Each number is 128 + 32 x the weight over its row's rms, rounded and kept within 0 to 255. Layers, rows and columns count from 0. Numbers have three digits each. The size before them is the row's rms in percent of the matrix's.

# layer 5 attention output, 192x384, rms 0.144, rows 0-144, columns 192-287
101:118134157123130134115114103115150126086151117137155128109156114152092095162133115147139117124144145160099121085079142121175151096117103154111157173151121133127173144159103154133123143120131113132137151177117164171093139233130089110100130141090101141141156120107163155095103135160139163107
102:125134129152151099142145121104121134145188086110180126157124139120122113081104159097059166148093142149127107184146150153121111108122107089127137093144112064153155199160135153171100109080134115158172127139115121103135183123114184123108097174106091141133133165143082139157174133124113088134
097:115113170135110113120140102136128142154136068137120106120144131113145073088107124105129121135083135094159163146102150110127107134149101209095153168125145113059072121137153159091162143125092136117103116098194098065121149128119149152156153086146122110154118076146167184134132127146154180148
097:100106171131130114103164137108158110108167150159162174087141147134111134124149121143151111100138120094104139111100116071150122093118128081144162080093153146128112141162164120132134148140128125093138146103126113126172127123090061137098135086115133078161148119098082126108141114111127121078
098:124077179151109104130130117140056108110094122105158119091100088091119121169155129153159167153088146120132109130148086130098129139082154130162098121134156157108171099083137148138176149110142100125172127148111194162116086170123105148136099091142075102189153183099095170110106162122065150150
100:117112143132126069146161113162187122140074135044159183113141152170180061141151039121162115150071125050089111114130129112126169162167148140194096118124121109162183186089146131140095118120177114168110172181141167107147141077086125113122101138177088150151095089196130119169170068120141149123
101:138140094143175116193104121164119171141113115125125139153180096143085094116149151066120145162130131127125090121157166114173086134122121139099140148088159099116108121206143097056056119083070128143181152130113123161133132137133126142143172159135142109079135134193129122043153100114104118097
092:160166112106096153159149104090176166131129075126162118151105120148133126126188083095141112135131091164160161101087125097169093134134169112065109169139142117149179122121096145090126140098147129177139148166196150094170079167107152132166088090148092109133149154085129118060094133072122197080
099:133165077094164127152132115148079113133142141088087161084102138095180148163099090098152124145153148159144128088126127172073160102158129172155111113133153063165111099126114110074149161163063089097125144110114135136121145152123151174127111137150075076148174198167091087107156188058087103134
095:091117090132161169094105048137124124157158082172142164134096100185062149109111170085170118122108101136173089112082128118124174136109128141163097154097124159152140125072187118136127127161110172115089156148127144076137116116143164169113119080115144137123100083139079156131117142062147104179
095:096181098138071082194121122105127133123042148157098140122186146162187109104133119113134120138158083152111136127144096205149100111123163130082108095175133148098112109122141133110090161095070130076058116105102143092068134154105107086111125120191111099077145122157139169139163111123118095149
096:108154132086136147168133144145121098155173136142187152135150118131123076113127197119093141158083110158088114147125124104140114097197146114140165093071137084095137114110086130103108192118060115115061142135085133129145167093075112152112145147122154139137035088058086149100147169125141093108
102:126211183136141111083115127113101070133107096164037137153155126123118102106100077147135222085150128132139142181086116168128102137111117119131132156152097136145118135084150162179093126137120061109136107118090177110095136151168108105155111139098116132114096135086118070110143171151145147157
101:120103147148125134119176114193141142091071109118146112088099122143161109151133068125124085136137131176176146094194169147098110128144130155153137120129139082128088115138169095115124134115159082096084095150096114103092174116118106117181170098141141145103147141065157113139089077159119129153
102:143128076142163153216121136132131153137089160147111143116080141161183121141193140110094132106151102125162123137086153167173131130140132121136116180147104146173098148135133099159089146108115160073101092079147070090123114096158103113125127152148147083109105146079186088161094156138089083160
097:199105097122165129150110105104121139144116084140093119106100182172145164114145134111124152110183092158122133115197113127162082097106168146163078150156124109104195148120149140161126176093124127123103131068132123144176124065137214218107109139110071111156094125091147171154126165080157130159
100:144136115156091136134131161148094142126103136149141110109121161148169150206161180142133108184137150123126175123172124097152157122176079079110117055179074144191169136121130050134084137155182092105142178122178175100120069151114101151156128100092106125167133144098161143133154136125105108050
099:134132157105135107138133152152133110126103114136133116093131161118103095167127132130166135156096130132142142142147144167104110196174219141124149116156077127159154095107093099111115112108149110178152213135145175107114057108141197073161080072104069079113116156106134150102099132125149145145
097:112085090150133095138145164123129129047097114193132074111156142122138111090159142150155096173087127102153082115159148158111213173161117078137097094136100055128138146175161148149114146114110114151139126096116130134111069119080182151140142176099106158083165198115140193152166167167080152105
107:155154092060155082140121117116127161156147073090124126192139142164156126128135142069116079155165128101107106084104146164118156198122089056099164102098075103152176094148166110101140128138106091110127128120156138133164120133052180113149068158121130117150083111140069106153126158145144111087
106:176127138131135150138110152120080173115127141083160109108070082096126111073146108114124117128118104103166125195147126103113106128132138093153177089109113129123140118160139184099114118164153162146123195161109144156105057094143133126095158137063137165125151135128120149090143086151133170125
106:134158101163116157104118131106056107145183149117105126162148117145163156136151111168129186115200189149107137155127095120141112132078140149178189201097145105107083170112160102129085184088074104087095122106049155158122156123145187120093115192088146086151117066138100157162145128132138100168
107:119144126117093092104144122112138111160129082126174129140128080106145146130155108072149146162133139098112167145156101179161121120019131051142130131194116140147091132121118168117109081152093131059138141128124132159106141102111140082096111111123165147142175123156113110104161108078162117101
100:085124135112144129109106117100147121161171132119097178121108110112113130089081158158069164138095129164189128118077137153150137169049110149110133152169134155150101138059182140139135160099078144119097128123145187143191128138093114180136151110136111110116090155140118106134150060173110160112
096:165131148106128110119116065119129153152119144151089134065116135107171142173175074127134111144121164093115128106186106110148184143124145082153091186084100137132166151165142134134133142150106080141090120141212187140129194071102162149133164096102176145142154137162132144091127151143118123094
097:117176098123080097077197137109113105134120146118127168110142175161082126099118138097109184153131082138097141122176110136157051095112132158167119154051140145085134090142125117154148135133108110097123162078085123160127130117089121082168091163116113147173131137133116086142105148134106136077
102:149126125176149143105142146157112107116113159147173126195189092120118128132102102170158171126180114115163150087139136124139066122126147124112151092141166115068138120155102112095106109113156158127072143118085155153118102148107143176104128152121132122142043099146111119115089151089134065081
101:091152131102114140171136141112137127169127125121142152129141126149113067153129087100159146201109113116168166153118121110148114104165145114118201120080154098147159144119177096142086158105149095189101095140106109172113112119052086148124118137087139120182154093161111159084128127147128064096
096:146145128185101083145159180137135110105164182163139074155112121201142122117172127182123144114144155148150179149104104166170144141143113108162118111142122149117110170100151046123037108114174077118081144109159124132136104087094154123131142151145151157156131123179135165131103169141146110105
101:156185147061116122152161091163125124103166131090133105133151143102204102156109154121171153087130182165134134085144106165115141163111132127181143110090147180117112155160109153109129109141101095125127099096083172140082110180151128062068101123129131131075143123141104137088102164112080150151
093:110150132181160117123124057114112117128121135149102083154102137131100161106115200131124139143109075148148131108143120132149093128151075136173142147163183115141127085077155138154109098155123137166088099127098144124056175141094118099135100168112103086175108079158141144139177120141161119159
105:179096086110114092140170137119105167163084102106090120185107136161083136103148083126125156169124135084092113141134204148170072148173120099128077139136129066170091145212109118162173105140099173080163201102169056146147146178089116069079111118127173119086098086122159110095196185085077126136
106:100185104143123128182126142136117160180164158115154086126141056087192151132130138088147124164151143103087117111116137154142123070150120148117108066112096127140170092130138100152107133119104127136082122100110156111127092132114155099132132132128108100107156168142158109177149162144156131134
103:112133134138058150107081092093209084108070091112114155131163139156070115158128131148187186168092110146097094103126115136132101136062143084112159103130135071151131147126096097104127147097161059150165147151099119147099127080123139100177143140169126144205112143142099097163106104172100064182
100:118152166122138093180158132112170142059113121152140104067173179124131122187113125072177126135172145107155140102155112117169156092115164134121112119122182161142135122122141133130089148140122137091118136181136098112109122149098116080170159139149130134123095101084115139197145053133147088169
101:134076092151089146098187197123081169131146139110113140103133161165146079130089114158114128107069086126130174145153067186067137141138096107126148149120143128168159187144130096191137126178127114105113118081136095127112125168157135113138128151104109123096159084095126175192182134148156110116
103:177109102133089113151106116085156138116130077075069080143115090096169149073151114103138160108170106136070104127109130103128141131105061080100097140178145171102150174098156187123133095098140160112168213135143080144167162134148209149124184133133126129169084164127110141088141106128148167221
099:094073081120163142161152127122186138135096094092075121132095148129111197075123114121112173134093076080089099122132094086124102043109103015126157153117124128150078118101131153133114098170166173209151160086125105157097124139113090114115128074144170139188062137141112171181134108133132140148
103:167171185093153150170171088126153187125168106143118138183099062125111171124147131103119103134146141132082136135114102135160094108132162115113088116121135122105110081131139127076102119097162194135123071113109114120076146153120116082134161148115102111146070188190120155121130147141195141145
104:139122119122146110162177064069105137095122138091176098101146147104121157155081123117130123124090141129174116136140182124141109121101167113131101126107131120164092108127099152068141125112114124099139087156127148131060089172131098188129088128151140108166112139159150119072145134166127154127
093:123136162161075093080098130159174106086135102117186104180159091102132134176150128136092145155136133113117130169123125051163144108133118132122101129082125132100164113117140132151143054093109137130136172119108162104087172101135184124146137147101204121172122104091105163169085099148067130113
099:144155141102151076085119132141136120140157156180131162122116127155155153166141171181104125086029073147080110129151111128149144127172063136140110127136117125177191099058129108136176123151151152098147127164147127128057175157177105101120129138193129120160173123157129112131107120152134172108
102:105132162170141150168153172130197135103088103128117135099111099146160081222174096138193130129115102139159171132193131155127130118106133160158087070173130206173098150139114163171121099093149097088086143123117097099063125094099145161148126131134130126112084156126117143118111123119074115142
102:144168095169115188137147127163118135069145137130107113100083118119114101137121114154153084096181161132143087093091141142116135125132149142116088139089116097094143141101115194115078164086169111110124084141121152175205161141162120154127158147097077138163107162143116141091109120107092124148
094:134114113168127158117098113120156111143106119168165159147131105144183087121095094153165042101138156146079116146176143094189117114157144132126124108157173151163161089094141095103114163204138140107130137145065127108127144103119053119111144144093195150074165183097187119091107149124121116153
107:134160124133156166171152130129121175153146170142128121148035137124104188097081109120127120097139118076070161077166133102137060120143098141134176143140168115187134081125112094131204147159135098167163138106139130166176094109140089129160095098149054094163089097159105114094109129172168143142
099:103101162133114111134185156124156109138143109143143105168078108124124148091126138134081096126089114109126070130160173198137143088146067079093100177189134139177192097057141155194115141177166174117192154145149103106148143112167111110139096134184121077115121145096112100100116100111106098131
096:142106114148059130055112059176126106080083128058185091166136139141150105134133124110164072146126098069108153129110092172080152089122171045120106106132119136154175154065098102138101152157157145095068085117136104132131130040089146144090154153117120139163135127128133195109111158123103117165
101:154132108136114130172142092076099129129086102179157152141132161089101137107105119105150183066118088138104095142186108130109141122146108102068089176106112179128152105167145107103160120077103124101104135150211160125163186171141163093139113086176116180149155103108165116092142114113118181131
103:160154118147152081146129094056119099137142126084119151140099138146123117096063123094079140133134107103138116085095128152116105130096100155157121166093104151101132107153102132120210116138165223122102153145124176132113158167106181130128091124121156157125170095073134140135064192112120106096
096:135115077124149070116146178116147124111157067146139168140102158196133161101076131099147099119143133124155104134139117140152116126130113113112134143167110092121032091128234201163089099139110128117106077162121125110153059176085118115134134168040104133112198111159170096123159112155080118165
106:127125135146144193164103110117187100127102133166149169118117088170164120157157133139110085117093144155110104097123142128120140102153109122117092119132121152144140103164162079155153111110100143143110088165111144149145123130117126145111100111142108106092053126089079145118145107087135139132
105:119113101154114143142085128151119148092104124165148103177155178155141105154153053097202120105163156163137209153172101098086122070172134112134140120158119166141157086118184161139085097124085136190133109136167092118087045092127147117085162154087103182119116054058207139147152123165190123102
092:189094155100124181155115111187123128122124137080113107118132113071158100124125055098124112188118150139096148098132066111099117097145198141180119151108182060139059102137087122172164139134154124120131157106172074166083062093116090193139104111146059137200153126135172127105155106129131153088
092:115121133147118101101110130148149142081104140225135165197078141139184109161137131143158143133156106136113170171096085125177125162120149145179156123090097125081154172135109165148161085135108130161106131130073180123184133133181101099061150099113119132123083079095137094101126099130196166153
097:117143098133090122181085123133068135135116158161170087157089144125142142057160167068140120071175196115117154109126104135092158077116135107110110110167091168093118107122115163138085121112144115172170108160128164153107069103165064129112124104148118086143093094155140115068137142108152094050
101:105156165142094151067153116143117107111142116166152078105162166177105174203145125122053103127104170114103085160137137092082091114143077147084108127091080152114190113071114161098153069084122115132115133133153129157101140147082082137188166077086092166167141094144119122163142135169152183104
102:147176121141119124152105158157117136139116170146156111128095104143107101145121133157102119119142152127158143124127099177172092146136110102093131093193120068125140125107072121121076144179088084116116133159160091095124162163138130100141050132174086145154125147180156050150119112095089046126
095:134107105106121179082090145123133131138114064143140175180161143115177170148150205113084073081119191154134156157138111155135141134148073125103146150196151125147075153109137112037128150119125151139128119160083131127145133093137138123170153068212112126125124136082174141128102114113171155158
098:132156148134145142139116181124156147084148093147082104140131137087188131163108131103150146063154130160102107127145121123103180152162147175129163120151119146099154121151112148128109131108124147104099158115202118114115153108120124097156159108082121088158162105138113100097071081131121121066
095:109175148169127120081196174149080109181134096121102159135130139164098120181117121058180106133167133164105144140111136164187141114185143169098095150101162107133142116089185114143083126146161151101144159180124171113153151174095129087122095147152158139191125140185150112150141155105117065123
100:131092103137133079100114143145131151143128093081119107133133133144159095122107109157110150135092181159134147151112086199083132130105132171120151122068148120151153187116072178146083191124111104133121158087119130143147146156152099105069175090178124156124149118147095140126158118107105139144
100:125089129091152115143133128139138139144088198146128157105155144115112162161104133133189104139115113095223112090084176133085086086141147170148135097116146136148151121125158136099064159101140117147180112123104178145173114210178145148151105151144062144112174179138141093127082085105047074176
099:101141125126150133167146101154095113195177098132140139133158137127119153176160141096125152158129196078116116155122114138078105150136111155145123158161092114116160153129159152116095115089147093116070114147118207103119127137106113074166117145105079143144082165097150107071136099143115119170
098:074128149151150132102153092158147142089101180106097093086124115073125087145056128145164133156136107133151124058141132095134076169154149130099084094137112090129118155113142162083129126168164117150127135138072141157102139130146132153113172136135150146114133062058100123117157092113146109119
097:132150150133162069160131087140174074088094100127143156109078133143173108153147053170149146156147150080091137140125087132154129108150151117107084085146089128110168135096098162196154126157153158114168126106186091133150169090161100134130171107087089150145145158109134156184179141101181125094
102:081141094096138152123113113162138133156168107099148097122097149121089173164134050131113165122159108123087128092103174161116157133144136144139159150149122175132122108128123120200131092063192146104183142140084095139111107128107109115066156187133184133154151109158176062144129140116065140043
118:139123096126131139126145151161084107179104074077138186124166094102105076085128108143108077153102133112110105126105145102238103139075084130138109109166051111156120108133119129115000141050099097061069180049138090081142148188121090115129120155148118122146166121091150144121122067171115152136
099:160121158110139131119127143141089121073132113140148109074129126126126117150169089081182146119107163173077141140152114186132146128138108084168146135153094164114143157162112102144109105108165119122131183097137133192078074127138129129052156150148093147122145108122203149052158139147157177173
101:099138155167123112157185093151126127071101117123118146158107100142169094145096104082103091108134183131138135115185148135139087138106128123188117136158144168144127049154093122162085116141112097170122115117123112162157130155097080068097097120133146159161179141108131104092164152174148086187
097:125162166148151152156131105113137149089126129121155136103127073114107091118156159192102154122117131135147116133194156145118116137119112158153148115095150161159103109153152064093148166081086081072140132137126139143103145140170138071142131104150117069114107140104114154111150145135133109124
098:147139126099086118117104127108077153123134149160137109166121124157054149102110080150053127096138163134171167081108132134137124150116077077135095108071097151072096136123159107118150114148158141114139138165110200160130122185055075110106149152101140141154147119105146103145108137140146103109
096:107162139138101182178138109161110112117133154117177120099085129138159189084138093129092143110131170099117139136106085114221118066178111121103135148130156164136123085090129122145118127125097123059118100149137127084189129166161116096076165207159166090104126114089128132118050200132100165172
100:089139053156093091173157079113135114117101131061156127115053127132125169103150135115072117121106148123108089056095182147117120069116118130122135107093097125120190101109118106123161158126157113096105142095074135124059096178128076150107145123192137098131161144159135166123098153111160167140
105:117120123161106111156133174143124135140091098168120139154152092119140127085069161149123052097165175138137102152171171127143120150100095112153095191141137139170089152113094105075096133083127077056146093119183143058127146103157059051123119164122170100157125149127159090097128096141151179146
093:166105068118131101149108087103118153141141136175102098119146126089105163134142150126113152114112106164171151123165109106143125139089141108162124162152121140125108083094179119145131075101099091094097103159137060113132137119129129077126026162059124136146136141129096113116101107134088134128
091:139130159166118099116164153089110121097147131129094135155165083118150095155089152109159131121120129084099162113183143171132091112114082115124130138134132151144206123116127134154114051170065086146087113131126084093137129127126135156137071133054096160110139161125141131151128118149168172188
096:134122132117159136089119131120143148108134136148135186120093112143031111082136127177165152156111098144140164119110158137117063145146099230077160142134148086119104152128135132129116167176091130170175107181133162195155117127157058157160121158068078091178141130182096098047121101125124129165
106:103107156150116136133165111086113174177153141112104101149199097149132142120113144111108144143092070167107148098131150145106130126050139118092137148144159177152120123099141100127142131140110150206106083145161146108122133149044104127203115136150110143105095141133147136146086115153105140172
104:099088093107135149124113019116136125101154109085128128172074150156154105106122089130097100100140157082160173146104121112174106132079173138099133110107110113106068071098137193103118141127062198083158140122109125149206088123114120174110102092129146145159132189118137175143180120150108147100
104:140155157204086139114115100108121085156083089101103116093064081109105126116097154144149137071153080109113055119140138120109087113048126118102177126071152155081060109133091138132100129095141114128157107121070085129097092123130138086127156111140135176143111142163134168179094156115149151127
095:116110071114115107099166117119096164112147118103176148119119139113148167178165134123154153141138105090095149108140128144105127115118124087114155105156091105144141180135131123149109093136102139097106126154150145109137075127081109094121104144122092132150096155129064155090148174099109157139
100:130170167175095140131139110171143170106140134154178132173116078159143132120120117156100125147147146186128126128119104111121121136136089139100052089169123126136158117087175191118156128142136182184102125158118076150164133128082115085122151119131121173147148117137131119159156126134109126167
097:089129152124103116134134145086137105085160157093090124111165153155113118123124144197119149169133130133147147107139094141119077056133151084127214122103122200110116133138121115151184119121105163127175111164142124169190149083172129133089118176158113117140148058171157085117086154141130080148
096:162118146162120071114151138076094136141177107074126149153153177108094094058121144117150138192113113105057121122074132139174115181096132113143133137101159112160124130153106158178136122113159145090140101100186138135140129137130098111154069125099129192066107111143100100134152095106084104133
102:138154179075121117156111119058136141127134123165100168131158141145078094081148158098046122162125129158138133198133118095126087123097173180100123092095103096080116102152107164128182116119130192135066153123078134093118132140085111151148147093142167177084120139166136148148116151077190082150
097:127166101076126091088119138160103115148202121117116207195137134135143170117122133099074169101167121141093091135101116147189148121129142162136117130141129165104121112136154110138154076079117172126083195112116138190134124096132129133092135175097119187136147157155153085140109108126101111149
093:105158083088139160192123125139094159176178130110143164172181163082050111074138160108113132122102137124102143124165175102137104149162134115083129119131101106144141103178141179081148126169089109135093183122191129100145151132075149146085144088107133096119122165112169100045120158118117103165
098:154115187117148121142150111191169089123066157046103199128126152097144094162141111100131111128111149154098123129134133158111150118124163141119155109128085155088144157161132089163149125127093154150111150138034146084138120142101179130107112137143118116130125094104099124154125148137173146118
094:133123202103134091076065144164135126181120133153157178115181094087124125108136117191093157151134134135099150105115045168132175129117135088089152076132146151122093178109099107123105177124138112083157118114162148154176185095091091105132116086118148132123107102129101103099151075124075102092
099:082150092149122109154142139127129075116110132143101138160135114152108113076106185131070164168128086119099085127143077155126146179110111131121143114116103093126094101166130114109198138089116095114088113105120110054098070105135128155173105095164171147156154153107081085131122097087064128133
094:189151068124120126174120134162113123098121177095107135170120145145183117098109106108134121144166123122153158087081097137056098119132116109109104070120101090142128098139166126121039182122147109160141101102159129130140131078144134110131138145173174155124133122038142152099082146116111104066
097:092118202093171127132216105141151094129111139147145134114131133072138092155076133123153102130088095085120169132146148094118095095097108143103108110136089150120152167126121093132132118126154114136096155134130079138076106150140188119122167144121120137133136160107142152107140120184066144096
108:137174084070158120122190131130078126163186133106127102167120156147185102084120123118103141110209111112173133134139143119109115070173139106116142110165104124089145114159096119105164114123104143165135132145132159183143138133119141111102142137154104170189117117080113107148113110190132146132
098:127149169124131177124135139114155125077156145098141103098154121102140111158147166178087183131141085122140106133087121120157143141169105115116120162099125099152142127118180119098091165156166121102125140118115117175091154100159125181165173124152139149163164094132123114153119093095099111056
102:135089123156122112102149170173122155184124086113175136137102134140169133065104133089118104131107078122133133143135163226088092082091098171121142090147186090152154094148096094162161104116200110134143109102108132087119190176159129114088123075184165155154117140145158180124144082023129095136
102:127162129156161044106169137127143148120134112117138090098118145149150164142119148051134144113109063117127122110116135162059096132123078161109139158158130120131142115139117056147133110163099129133149108199133195141202136155103064140205163149111163042162171127068108124187127173189112105152
099:137170147151117129109126138105107082102075141112172132127191098102124104110168090150130132146112117164045156065110112158117130122132135104174167191085151172147138190136130093117154172177094147059131149096112079161103102139125157132103094064090138133104093073168176143100165152099101130096
092:099088158153164174096110174134131133149117075138170140075121146089154101184144096136212056119123148189199139078182085133167175158179111106104149100128122192145108184139112131128103120100118093104138187163176226160132142146183189111150107186097121107098122122163101160119122122122151172127
102:102148106129121156109079130132122167125132185139110065120151144132091150103078141173122141164157125141114205121099150101174105130142128100180141133123103134094153147105059110092088118187125131121146145193130154103169087134113115075166144061110109114119088156191097188132138156150092114133
100:099064139144157073076109143158103108127104139109151137107095154147099091122106098096152091135130126163107145134198112093104101113147146091092090112170128146121135064187097095171115095138171100119175091140082149107148120088132103090152154090098116186127149116128127113133145107156199172086
100:098163167082113101114154127159099145160160128120128077105166091069107124180118114178137123130150104118175104133100115123131100095117138118131149120113153108056116121104099165131084172123123139130115128147119173149151164127149111169128112146088149110140168111151107119135151094124175114112
102:162137157124164077093103073106142125129121080126100146086058142116122175166107165111122117135119095095076134088107150146098194140116151067161117113106090159143151204115168176129122101162135157131142100077137134135115127142124130101108181127194100153180123131113094125151151139127091107138
094:160161140122136101082138132097145158076162142152079022114089127099074113097117168178163079120115088095144164122147115094089139145158121084116143095088174151095107128102095159116177149159122180125088081081152109101127139091166122144175122112115107104099131114096082145118140165134092170109
103:119106159105122101099119155086136121093091113124148104155109117120127144141142114130141162129073143118100126127141092147089117152112155104122080136127131084178147117098186154145095124179117126087085099095160106079188107166100163094146152100070111081161109102163133113126170096080094093122
097:128116122130150130110169151129143109124116099111110098164078102137131092186131122132190071126168119075134083125118144180054128126118106125098106183127184139159179090103121104139145118142183117093141107145143124082143125141154098128118154131158135106119146115120152088145130115119096118122
092:143125110121082167072173129099095147121092122129140142120072108113162090082085162130159161135132121112161037125160185201094114120098100145089141147133130110138108155141086122135092154088150131107171128129082125133058106081141186157127117172105164159157167145068143078189126109124097166106
102:117156162140111122138133152139112147146096162162106143152149165088132075133088147183127162134099153116121116128157189124166111140098197251127161171117161154134082077121130107164137134062143180122193179133128122167099078129125085115101057113074123135104168170109106154133146142092081184100
100:129121068103099129119106107159204155173116149094122138161146149095146091140157158085134096131152134114129063124099118152099138120139154121144201099131139082109166150098103171118111142166048108105123125169104177078135125136131096168086093112184176119128077091166148118126131127136131114107
101:067093083132103109133118141206107118081099106151144172142058049176094109107163078095098143130123113035107099135132164111116120132103134065087126110112142109102112141117135140127150096140122134151176120109118108103094158145106167199109081131119124098113161101117043159107156142113154112108
104:172139130135132098125177169099097093133120117194111116141121061127101152133117107123145120117141095164160137154182129121138110107077114078098132120132129119150102106147218078167112130139138120129123172166147199133082145131067172157154062133118192159147198126177123166122152113136135135104
101:125130106118130187182130124142140134082116155069029148157080115116122129142123169120112149106094166172090073105194094122090132113126139200152075149102151142098101083151158151154143083129095125142165117156152093151136150140169088163144212100153120083151167153133140181115167177116123119176
100:116109125123111152150176156094162133102162110131156142146122153121147141138108093132151140114163120152131183117165094088067144107182156194152129136069144131160119109139139116180143128113178102209099129155152149114090136142107168161116071171125150120115211131189122133065131108152141094166
091:102106108125121173145121169112108192103149136167125117120134112133148105129124163128074118115121125156175120147126128116112092135133192163165120093116150136095128124159151163066116136133088125195164161129212115167175158084125143140181143093130124097137172137137200125144137114139114140157
097:091160094130126117110110143113114139142157094112120149205125132142136122140131152140144138104093169130108100131101156179121103154138099138110146170115095135085124127167146139122169121122195117064131173115107160162123168142148178128136144117169109108121145130123165102137095105139091161117
103:124113122087142091078086146147157104107136140166092131159176080164060126115096196099097191099118094193119065130162130170161092103164088162073148145099130101112129165139120111112080108128138126110146060113130119141140092168130146160133086137135141156130094095109119088082143184197149113133
093:116073106137154136133141094130111143145159117089112127192124137093126159120179084084104088139078162231084105124106132064099148100149132155097052129117091085186150103166137171101153135088049123182120118087181159130119148149094159119126140065132117107205145162054115107073157174101102094120
100:117153059122158126066101076166124119126088078129167101124136139122097153085203114074140116101100127135132126101129127134113103146097108151078124162164133097148153142164081177085142118122125102139090072117133140130175162101093137103093141144135113129128150096105141115110086104145099102184
108:117184120142119123202123062154161137133108156140161078157041097163110206129151082105164126150100120090132082094137072072109111117108151109134110121156112131119153106139156116150112112121113102159130142158116175108109094185131128053116137101177140138085156118171072084081132172132076154127
101:162141115117127103133150138086119132158116178138104135147144178120164066147159153126168125181164137119152097214140148164130111121166184124170056092162102132109159139134170130171074132119116130126163106088119073107101123091185148157096158144165115129115068115135131170133164118091142116122
102:121169141143085097139157078135170107129146110125116108124121130096092150160122139135154082091152154138118081072115200076125126132149130120066103108185119169142169126105098098152097094092113115112128156154156139169127158146106125137136158068073063088096064141059141159144117162072131162179
099:164125147165065124162105121115114156081113152156166075142141092125096074080134111098118081101102163104135134084141092058137139105068116073116126096150162122113140118163107130111133077109113079112162137110133097088107125140149105172149099146066108177063108206158095134105099141103206131160
096:177144201090157147164095144179156102118103088096132116149145126100150123129198146140151115086162149110109135107120174115124129123136122143094106075137144113126156135160167100156159164109142106064147170082124065163064086099125127154108134101145101094121124127114122081082099116101195170082
105:104106128076158138152119116142125144163144130168105137157107148162126147119123120169106140134114144093165117098146156053179134160149133096109130169107096110133081099151135142097107117100114129126137122101108161117135084129120104168105148104092103120085138132158134112158137114087117156142
094:121162160168108085109169129092124179109103102155168142146109108130148115093098164117102161138078133123114112126140144110103103103135146125146114169142123158134157129111108081108156124109190141100118076120200116062161174124115131141098153142110098118150105081115118140165103080166119134095
100:129134141170152149163105072137085151149057101128126130083146119117161159121155089162161151148126057095170169161134099153169164114111177145123099113144132105157130125126143134108142174103138118145099061183140118156127168117187096140132136084120119113111148118104156174143109099143104100119
097:191132151075154115150108106055125134151118064130076103090161114133143182131168153171126128124116099116163098125150103093084140082150111143075130143136133103090155137160108127139137147127109147119172179102122074124122151131111135106177154107161115197165107084091055090143130090167166127124
102:107118135106088097100116151093126134110134102103107117129130136111143192140108135168136169154179107105113155140163128170137126130164163143116153136111120143148161130061108101097160134183134150113120135152152161133165188130124177159115201152083101074134113154147169167172141127107103147196
104:160077096214099160153112116083103103135113170127169095139123106103166131112159154158117132131138149136104096135130148165121138185110064128192137118169085138111117177123167166086162128087100136147115114112178126104122123169153108127166164172149167126132113164178086153175081087117100106116
107:179128128171134110169140114172171120159128114153131093155103150123159144123079137113149115116128112098117158156092139146122086094110166089153149121176132111157099150095091166164072108105148135120129129092120133085139139128078138059105128079089115098083106123148108083147132133125117102114
098:148126120119114137136166120136208193145148085081130126100072095140149111084079087114110122172163080147101091078145111207087109136159167140118119180145120064148178119137130102116154169175143169155087129164151116165057105123131109165133108102177121129118175114172202106107107147148169140130
115:080153116157091161199110119093127091091113181152092131172093149064134125041130203176140194064154113121096129115114083188079112133107089142084146189161221147161129101109071136125158100142119187185154045101101162168151119121164155115089168090103097166065069152061083057109103136131136069107
104:198092192085111071134144136130140117131086133079097088076111098159141114150179110129161130142129118127150165121170103070137169073126132108109141078071117072162083148200121098145082165129159146089133125133176117172137048163104208126168166129182111171144187113142142169139155195064142094085
104:114097134135110148136151152165135158185132114106073128088124130114122114143072103135110160141159111101130168158126178115135143077152148135126135111121115143098081116123131139206161187124130103092078117135115145126073098126111107107120131089197176115158050131102145102088146092130164168138
100:125136121144120126106198156111142149137132143116161147162106113140153178123111118126117119147088112109147127140185102136143114162074057092115136096136085124135133109158153093127128078150162119114100117141096138080160190139097135126144131114135131106149141187148061145143157146131146164172
098:124105127128088115136116132136116153177159151082124161157100109156149112135122124136109171123163143161090158169125124134093051102146166136118125136098146132062136097167121087155140142075137112135120102078088172147103112153128131101087149144137102112109102119098175157206151146108155142101
098:136142152133182189114163100116111104152206115098156186108110172145078116116131093137119082154121104085106128154113120179162089124092125139145177139136151134183150108081144111121128155125114058148100098119109165131101096137157195106144116153130075116142117126183178112060136116119121117128
097:133172161118122099122127169093109143132143139139129123171115089160159154116121086153099165132184095154127153130178097147147119161108099123110176124176104141170112174080144155122131144171142098142121143120135094083165166138124135073133127179106168095095084116138088132107201136165081134138
101:134176106119135145187148146136171125079089127113091182115069102145117098069108154128145144134150131163130092141100102143120141123166128150105066155172144122133120101173117108129053136097142121152112113141167105105162139125159097148125163130193187176127159126105143194087095164156110171166
102:111166138138135124099114116140166116098128197141104144116106186159152119119114151122135154152165113140069135084188095173103137130174137138126131163142103196188118100136175112158162097166160132144099112174144087104141162084128196083139075154144146153137097147099137164091082146075088127130
100:146107118102127138078162151111127112117147100086115140142092133164146105118208095125133129122169092099135121149138129128121051119171116156138173116147177130118133114163171115171170125157074048134140127102157100108134114125185121105164123151086163165126114075120162140103111170162109110135
096:127122129090154141115134196183152142094106105165159121159121193104156176151104126116155188108113153159156178133151141147143115088228131127133147100125124151153138146132169106141120100126137176119142158125077150127077162108161167083098106112185154091192133123162117098123151134081193110137
103:088127133158103113058173131132103124151100110101149140143118102128143094069129099138190113175180149119127125160060116175114108154113143111136139132145122047136130126128084124118114141084194082139167120150185113120100162176154138089147179143159120119167102158195120179178124139144183158137
099:106114133144123142158120082116096119172099160135130172117133120130174152151134113145202115107111097156170166100113145084130139080088175147144113123075123104142115181160150153098128176044164155164068122077116124061094160131178127169069120125227141140059088115101130151146158065101122141144
100:136148047113068162095088143123088152165161157163168072143104126088153183111164136171134083119153152139158135101120093162147120126142124160153138113149095116133092070095109112104132155171164102087148132184127105148059090141126200099077138132164126154141075122109093103149085142138132156146